config.yaml
intermediate_size: 256
hidden_act: "relu"
tie_word_embeddings: true
init: "trunc"
init_std_o: 0.0118
lr_mult_qkv: 0.7
max_grad_norm: 1.0
schedule: "cos"
batch_tokens: 32768
train_tokens: 145900000
max_steps: 4453
dataset: "wikipedia_en"
Each number is 50 + 10 x the weight over its row's rms, rounded and kept within 0 to 99. Layers, rows and columns count from 0. The size before them is the row's rms in percent of the matrix's.

# o: layer 2 attention output (transposed), 64x64, rms 0.137, rows 59-63, columns 0-63
# v: layer 2 attention value, 64x64, rms 0.114, rows 60-63, columns 0-63
# up: layer 2 MLP up, 256x64, rms 0.249, rows 0-19, columns 0-63
# down: layer 2 MLP down (transposed), 256x64, rms 0.0599, rows 0-19, columns 0-63
o59 108:55 51 58 83 54 47 43 56 52 48 51 40 43 55 52 39 55 34 54 50 56 48 39 39 44 64 53 44 51 42 48 41 50 24 70 47 47 56 53 38 36 61 69 46 42 68 37 57 37 48 60 56 39 56 50 53 62 51 53 47 52 39 45 29
v60 098:50 38 39 43 79 55 52 47 47 67 51 62 59 36 57 55 33 27 43 47 51 40 41 57 66 40 52 51 54 52 50 32 40 47 46 52 37 55 49 52 69 55 55 54 57 38 48 34 46 54 40 43 47 43 44 52 50 59 47 71 44 53 69 62
o60 115:61 63 36 25 36 60 36 58 59 57 37 57 50 61 44 51 62 54 70 46 44 40 47 44 37 47 53 36 36 47 50 47 76 54 48 60 39 62 39 54 72 46 47 43 64 55 49 43 54 53 45 66 51 50 57 39 48 45 57 41 52 58 51 60
v61 129:50 50 54 50 48 55 42 54 36 61 59 32 59 37 43 47 59 48 64 66 52 35 54 46 48 56 53 41 62 45 45 31 73 31 40 54 48 52 29 58 42 50 44 37 58 69 40 46 63 47 40 46 46 48 61 49 59 46 51 49 33 65 36 65
o61 127:50 64 57 36 57 57 45 51 60 37 51 53 40 53 59 50 45 52 43 37 49 53 60 54 48 27 57 47 41 39 55 58 41 75 50 35 61 55 65 31 72 29 52 47 45 47 64 54 45 62 43 55 58 45 65 48 56 37 63 51 40 40 61 45
v62 076:64 47 43 51 43 41 60 67 40 64 36 57 41 47 28 54 61 51 47 40 54 36 56 32 55 46 53 55 35 52 39 58 48 57 57 38 48 38 52 40 53 46 53 36 43 50 54 51 77 58 44 43 68 43 55 49 67 57 28 58 59 45 48 62
o62 088:37 40 72 40 51 50 51 26 45 22 43 43 53 54 48 52 43 54 45 54 29 58 62 77 64 49 52 57 68 51 57 54 45 55 47 55 51 69 49 61 45 59 43 56 54 48 58 53 39 43 52 60 44 60 39 53 44 42 56 47 50 50 37 37
v63 109:45 45 25 51 53 49 47 54 38 34 63 55 32 74 47 42 56 43 43 55 38 37 61 28 47 56 50 56 72 56 43 54 64 45 47 51 65 57 60 46 49 64 59 45 37 68 48 43 54 61 54 44 43 66 53 50 34 54 52 51 40 49 42 49
o63 109:51 60 67 65 50 47 46 51 52 57 49 64 61 29 65 46 41 48 51 46 49 51 55 73 59 46 52 46 61 33 58 55 30 38 44 57 50 22 40 53 50 31 43 57 62 40 57 50 40 48 49 54 53 58 44 61 41 44 56 48 53 45 58 74
up0 089:39 49 64 46 51 43 44 52 53 63 47 49 49 33 62 45 58 52 48 48 32 65 51 57 54 39 27 47 55 61 46 41 38 62 33 30 61 39 49 73 36 41 66 47 56 29 59 62 54 55 52 60 63 52 55 63 48 48 53 50 56 50 64 47
down0 087:61 61 32 42 54 52 43 26 59 58 52 49 61 50 50 42 46 45 55 54 54 44 43 54 54 59 52 58 62 42 63 57 52 45 48 57 38 69 48 39 48 67 42 54 46 55 28 39 51 54 56 44 69 64 57 44 52 38 31 53 22 42 63 45
up1 100:76 39 46 47 53 66 46 66 54 47 65 49 67 60 34 35 52 36 47 60 55 60 50 45 46 54 48 63 60 43 48 51 65 39 49 61 39 35 55 51 48 27 53 44 48 73 34 38 62 52 52 53 61 50 37 54 47 53 60 54 57 55 56 55
down1 099:58 39 69 56 37 42 45 46 72 37 52 36 51 69 45 45 44 47 42 45 49 56 46 55 50 65 51 47 38 34 55 50 56 53 49 53 52 47 56 40 49 36 52 56 27 57 45 44 65 48 65 47 76 49 35 43 64 53 58 37 65 50 41 64
up2 094:47 50 30 60 71 40 54 59 31 57 43 66 41 50 64 42 78 46 59 44 58 50 40 53 42 37 32 45 52 50 44 50 53 32 42 42 51 44 53 61 56 32 62 51 31 45 53 55 55 39 54 55 43 54 43 65 35 50 51 52 46 58 53 51
down2 075:45 37 64 33 40 55 50 38 39 54 65 46 47 54 59 53 45 57 56 48 46 39 59 53 21 61 55 60 56 44 52 36 57 70 57 40 42 48 50 28 31 68 38 56 49 64 60 49 40 45 49 60 50 55 51 58 52 34 62 44 49 45 39 55
up3 108:53 55 45 63 39 62 37 37 65 69 41 51 56 31 75 44 55 63 53 49 57 62 50 73 44 40 56 54 44 40 38 42 40 38 48 43 45 67 49 69 52 54 50 54 43 47 49 57 39 52 48 58 53 53 39 68 44 35 49 36 59 49 57 48
down3 078:34 45 41 58 39 41 55 19 47 38 48 60 49 56 54 50 40 38 39 52 51 45 39 51 47 71 44 48 48 51 41 48 50 68 52 57 53 65 48 50 36 63 62 55 61 49 52 51 64 51 33 53 59 34 42 29 49 42 50 45 47 69 66 45
up4 103:46 52 72 41 43 56 57 55 56 50 45 60 33 35 37 50 59 37 42 56 42 41 56 47 45 49 61 60 44 56 51 57 43 71 54 48 66 47 24 47 31 39 50 48 34 47 49 52 59 50 48 62 62 35 57 53 48 52 65 50 31 34 57 61
down4 094:43 55 37 54 66 68 47 51 62 47 55 33 59 37 45 50 56 30 60 48 51 63 34 32 38 57 47 38 58 48 52 51 48 25 54 59 42 63 45 61 65 42 33 46 57 53 57 42 49 53 48 53 55 52 52 39 67 63 64 51 39 64 43 49
up5 087:45 35 41 41 49 39 51 39 52 58 48 39 60 44 56 55 46 52 49 73 46 40 53 70 59 63 41 47 67 59 51 39 72 46 60 52 35 60 59 61 47 53 46 37 60 64 31 64 65 47 45 54 65 49 53 41 41 37 39 50 59 59 40 58
down5 080:63 62 49 60 62 56 59 74 35 41 47 52 41 47 26 38 44 44 33 42 33 54 51 46 51 40 62 52 46 57 37 50 35 61 50 50 53 26 53 34 64 45 58 50 55 51 52 45 40 51 64 45 48 58 47 61 50 62 39 61 40 36 56 42
up6 093:47 67 44 34 36 46 45 46 54 52 32 41 47 66 58 68 44 60 34 38 54 43 65 51 57 54 48 37 41 53 57 23 55 70 48 60 59 60 48 47 60 49 49 46 64 42 57 41 64 63 60 43 51 45 63 43 49 57 57 63 52 51 34 59
down6 120:55 66 38 41 58 46 40 57 52 74 49 59 50 40 53 52 53 53 69 35 65 49 49 60 46 36 44 51 47 41 45 51 73 55 33 42 35 48 35 43 66 32 42 58 63 49 54 51 56 51 40 50 41 49 48 58 57 45 56 33 61 67 52 63
up7 106:54 57 51 36 56 49 52 74 66 58 44 54 59 71 59 27 53 48 67 53 45 50 60 57 59 48 51 53 55 57 48 62 45 45 66 56 47 64 37 45 49 55 43 40 69 68 48 61 42 48 37 55 31 52 51 38 53 53 59 55 46 35 32 49
down7 115:57 45 48 67 45 60 40 42 48 55 30 63 45 35 55 62 32 57 64 41 73 30 45 41 50 39 34 65 53 53 69 53 38 45 73 48 42 45 55 54 48 39 43 49 45 52 45 46 52 45 62 57 59 56 47 41 49 37 61 59 50 56 59 41
up8 110:53 58 33 37 42 58 59 61 36 25 54 49 54 45 50 44 37 65 42 51 45 63 42 43 39 51 55 54 48 42 63 64 61 50 52 61 61 44 49 34 51 26 58 48 42 73 47 46 56 44 46 49 49 55 65 59 71 47 48 36 34 46 47 55
down8 133:42 51 35 43 40 62 50 50 30 54 60 45 33 43 42 56 48 58 58 33 41 68 33 55 55 61 48 55 48 50 43 64 59 43 56 51 43 38 57 26 47 30 65 51 55 60 41 50 38 50 35 56 46 47 51 68 68 50 54 60 50 47 37 50
up9 083:66 55 59 56 47 66 30 63 48 49 59 47 48 48 54 59 34 35 54 44 61 24 47 44 47 62 73 45 50 56 28 56 42 51 54 51 39 44 41 66 58 43 48 50 45 32 49 57 43 58 54 51 36 35 43 39 47 63 55 33 46 52 49 48
down9 081:46 58 64 39 34 55 27 33 38 49 57 37 47 65 49 57 47 52 63 69 53 48 62 34 60 57 52 72 49 55 61 49 42 65 36 40 54 42 42 32 64 52 57 40 44 48 65 53 46 56 42 50 55 29 46 52 57 56 46 56 54 48 45 58
up10 134:62 47 68 45 55 49 45 48 54 50 62 45 45 51 66 59 37 48 45 46 60 62 53 46 53 49 68 53 47 50 65 47 38 82 48 43 33 56 41 31 37 51 51 49 42 29 58 46 37 54 47 40 52 45 65 32 55 42 47 57 42 29 50 51
down10 169:56 50 47 43 58 31 62 61 32 36 50 63 47 76 48 53 54 48 54 68 47 50 47 42 45 60 61 62 47 57 58 54 61 58 44 59 57 23 43 45 57 50 46 42 50 39 56 59 68 56 57 39 45 45 43 66 43 34 48 67 54 64 42 48
up11 133:58 69 56 01 35 45 45 49 56 44 39 43 45 59 46 61 50 56 49 44 42 52 61 54 49 52 45 34 36 51 58 55 60 73 50 54 49 61 47 57 56 50 43 51 69 45 45 43 63 55 56 58 48 50 54 48 56 55 61 54 52 49 53 47
down11 123:57 62 43 35 55 49 41 47 54 67 48 65 44 49 57 58 49 51 57 38 54 53 51 66 52 35 36 44 52 37 42 41 58 48 31 49 33 44 35 48 67 30 44 56 67 49 59 25 55 49 34 54 51 53 61 44 56 45 58 33 50 48 53 63
up12 091:54 34 45 50 57 59 67 40 83 49 63 59 54 47 49 52 47 67 27 61 59 43 39 35 50 41 44 51 57 48 53 41 55 68 44 39 52 55 67 51 41 50 50 49 57 30 45 58 41 48 60 61 63 67 48 50 58 41 47 44 55 40 51 56
down12 098:54 55 29 37 61 29 44 61 40 46 48 41 64 46 55 46 59 41 33 64 49 36 58 49 52 43 53 51 56 66 55 62 46 57 37 47 42 50 60 56 57 45 55 61 55 47 53 53 43 58 41 61 66 59 70 51 35 29 44 50 26 48 59 44
up13 101:54 52 62 57 64 51 54 59 56 58 61 81 52 40 46 46 21 55 51 27 54 58 42 54 64 45 46 41 55 51 47 48 58 36 41 50 63 62 54 26 34 53 58 54 52 39 54 48 37 40 40 52 56 54 54 60 44 47 63 45 37 51 49 47
down13 081:54 61 58 55 39 41 70 53 32 39 44 27 48 63 59 39 60 53 63 53 50 36 70 44 49 70 64 45 64 36 57 54 67 48 38 63 49 61 35 49 51 54 34 55 50 58 55 41 46 53 60 61 37 42 46 46 49 47 49 43 48 49 54 63
up14 092:48 51 53 63 57 44 53 61 45 60 58 41 38 51 67 44 66 39 42 67 50 49 47 33 24 20 28 49 60 44 43 52 43 47 41 63 43 40 67 58 59 50 42 50 49 47 39 52 48 33 53 49 52 50 51 45 50 48 59 50 56 60 51 67
down14 077:42 62 42 44 58 48 52 26 43 31 42 65 48 59 53 66 51 63 51 60 49 40 56 43 65 58 47 44 49 38 60 42 50 55 30 56 60 48 61 60 52 39 46 61 36 70 51 55 35 37 42 61 52 68 47 71 38 49 37 47 49 51 47 48
up15 112:37 46 57 36 65 55 47 74 68 38 64 57 58 37 54 48 39 49 46 39 52 42 55 61 50 37 58 63 41 55 49 49 45 40 42 55 46 33 58 68 59 36 57 60 30 51 53 45 42 56 43 46 55 41 41 42 56 74 46 38 42 51 59 51
down15 137:57 48 56 40 53 55 53 48 42 46 53 40 46 64 62 45 58 45 54 59 59 70 56 37 62 52 39 59 60 54 48 49 49 41 61 47 51 71 37 52 51 48 50 46 63 29 59 52 52 55 58 29 44 39 41 28 29 29 43 58 59 59 35 48
up16 097:69 82 53 40 42 57 52 42 62 42 38 65 55 51 64 48 63 46 56 38 43 63 41 56 43 54 52 32 35 58 52 47 47 53 54 60 58 57 53 59 56 39 46 56 56 33 50 65 60 56 51 56 61 47 74 39 49 55 62 45 51 45 64 43
down16 088:46 58 51 39 59 51 51 26 46 76 40 70 49 28 51 37 50 42 62 48 73 52 32 64 49 47 44 35 50 48 29 45 47 51 54 52 47 65 50 47 57 47 45 53 51 37 33 36 55 52 37 56 63 43 57 43 57 54 43 45 47 48 55 46
up17 090:73 56 42 43 35 54 63 37 52 61 35 44 53 38 38 46 45 39 43 47 64 56 47 47 51 52 37 50 47 55 49 55 46 53 58 48 44 60 49 62 72 43 53 41 43 77 61 67 44 48 67 38 48 43 59 66 55 59 45 49 33 50 35 58
down17 103:55 52 70 52 51 60 56 53 53 52 47 54 53 49 43 37 43 54 52 48 41 57 42 42 69 45 43 52 35 61 50 59 61 46 51 71 34 60 72 57 58 36 56 47 42 54 56 50 37 70 42 61 61 69 45 69 30 63 56 50 52 41 45 41
up18 121:44 51 44 57 50 23 41 73 49 46 67 56 49 52 46 70 49 59 55 58 57 59 56 44 44 39 44 48 51 49 45 51 64 48 48 33 55 52 48 79 33 35 55 54 43 54 48 33 54 54 50 41 32 44 55 63 39 46 41 53 52 42 67 59
down18 117:35 54 59 47 48 52 41 50 57 49 51 42 61 37 68 65 59 64 55 51 43 26 40 46 44 59 38 50 67 47 61 44 49 50 53 58 49 54 31 54 49 50 52 63 29 33 34 49 49 58 38 59 59 42 67 42 42 62 37 51 45 41 39 64
up19 107:57 65 43 53 53 49 40 60 46 68 67 57 58 62 64 42 43 55 56 36 58 31 50 27 43 28 62 42 56 50 59 48 51 55 59 34 58 46 41 73 49 49 46 52 47 69 45 54 50 54 55 55 55 34 34 51 58 60 44 42 33 50 52 50
down19 128:51 46 49 56 48 54 53 60 59 47 43 39 59 37 58 49 63 65 52 55 60 39 62 37 51 16 59 44 41 63 65 62 49 55 57 44 54 24 54 58 38 58 44 51 52 55 61 36 37 53 56 33 44 36 44 40 42 58 55 51 53 39 63 54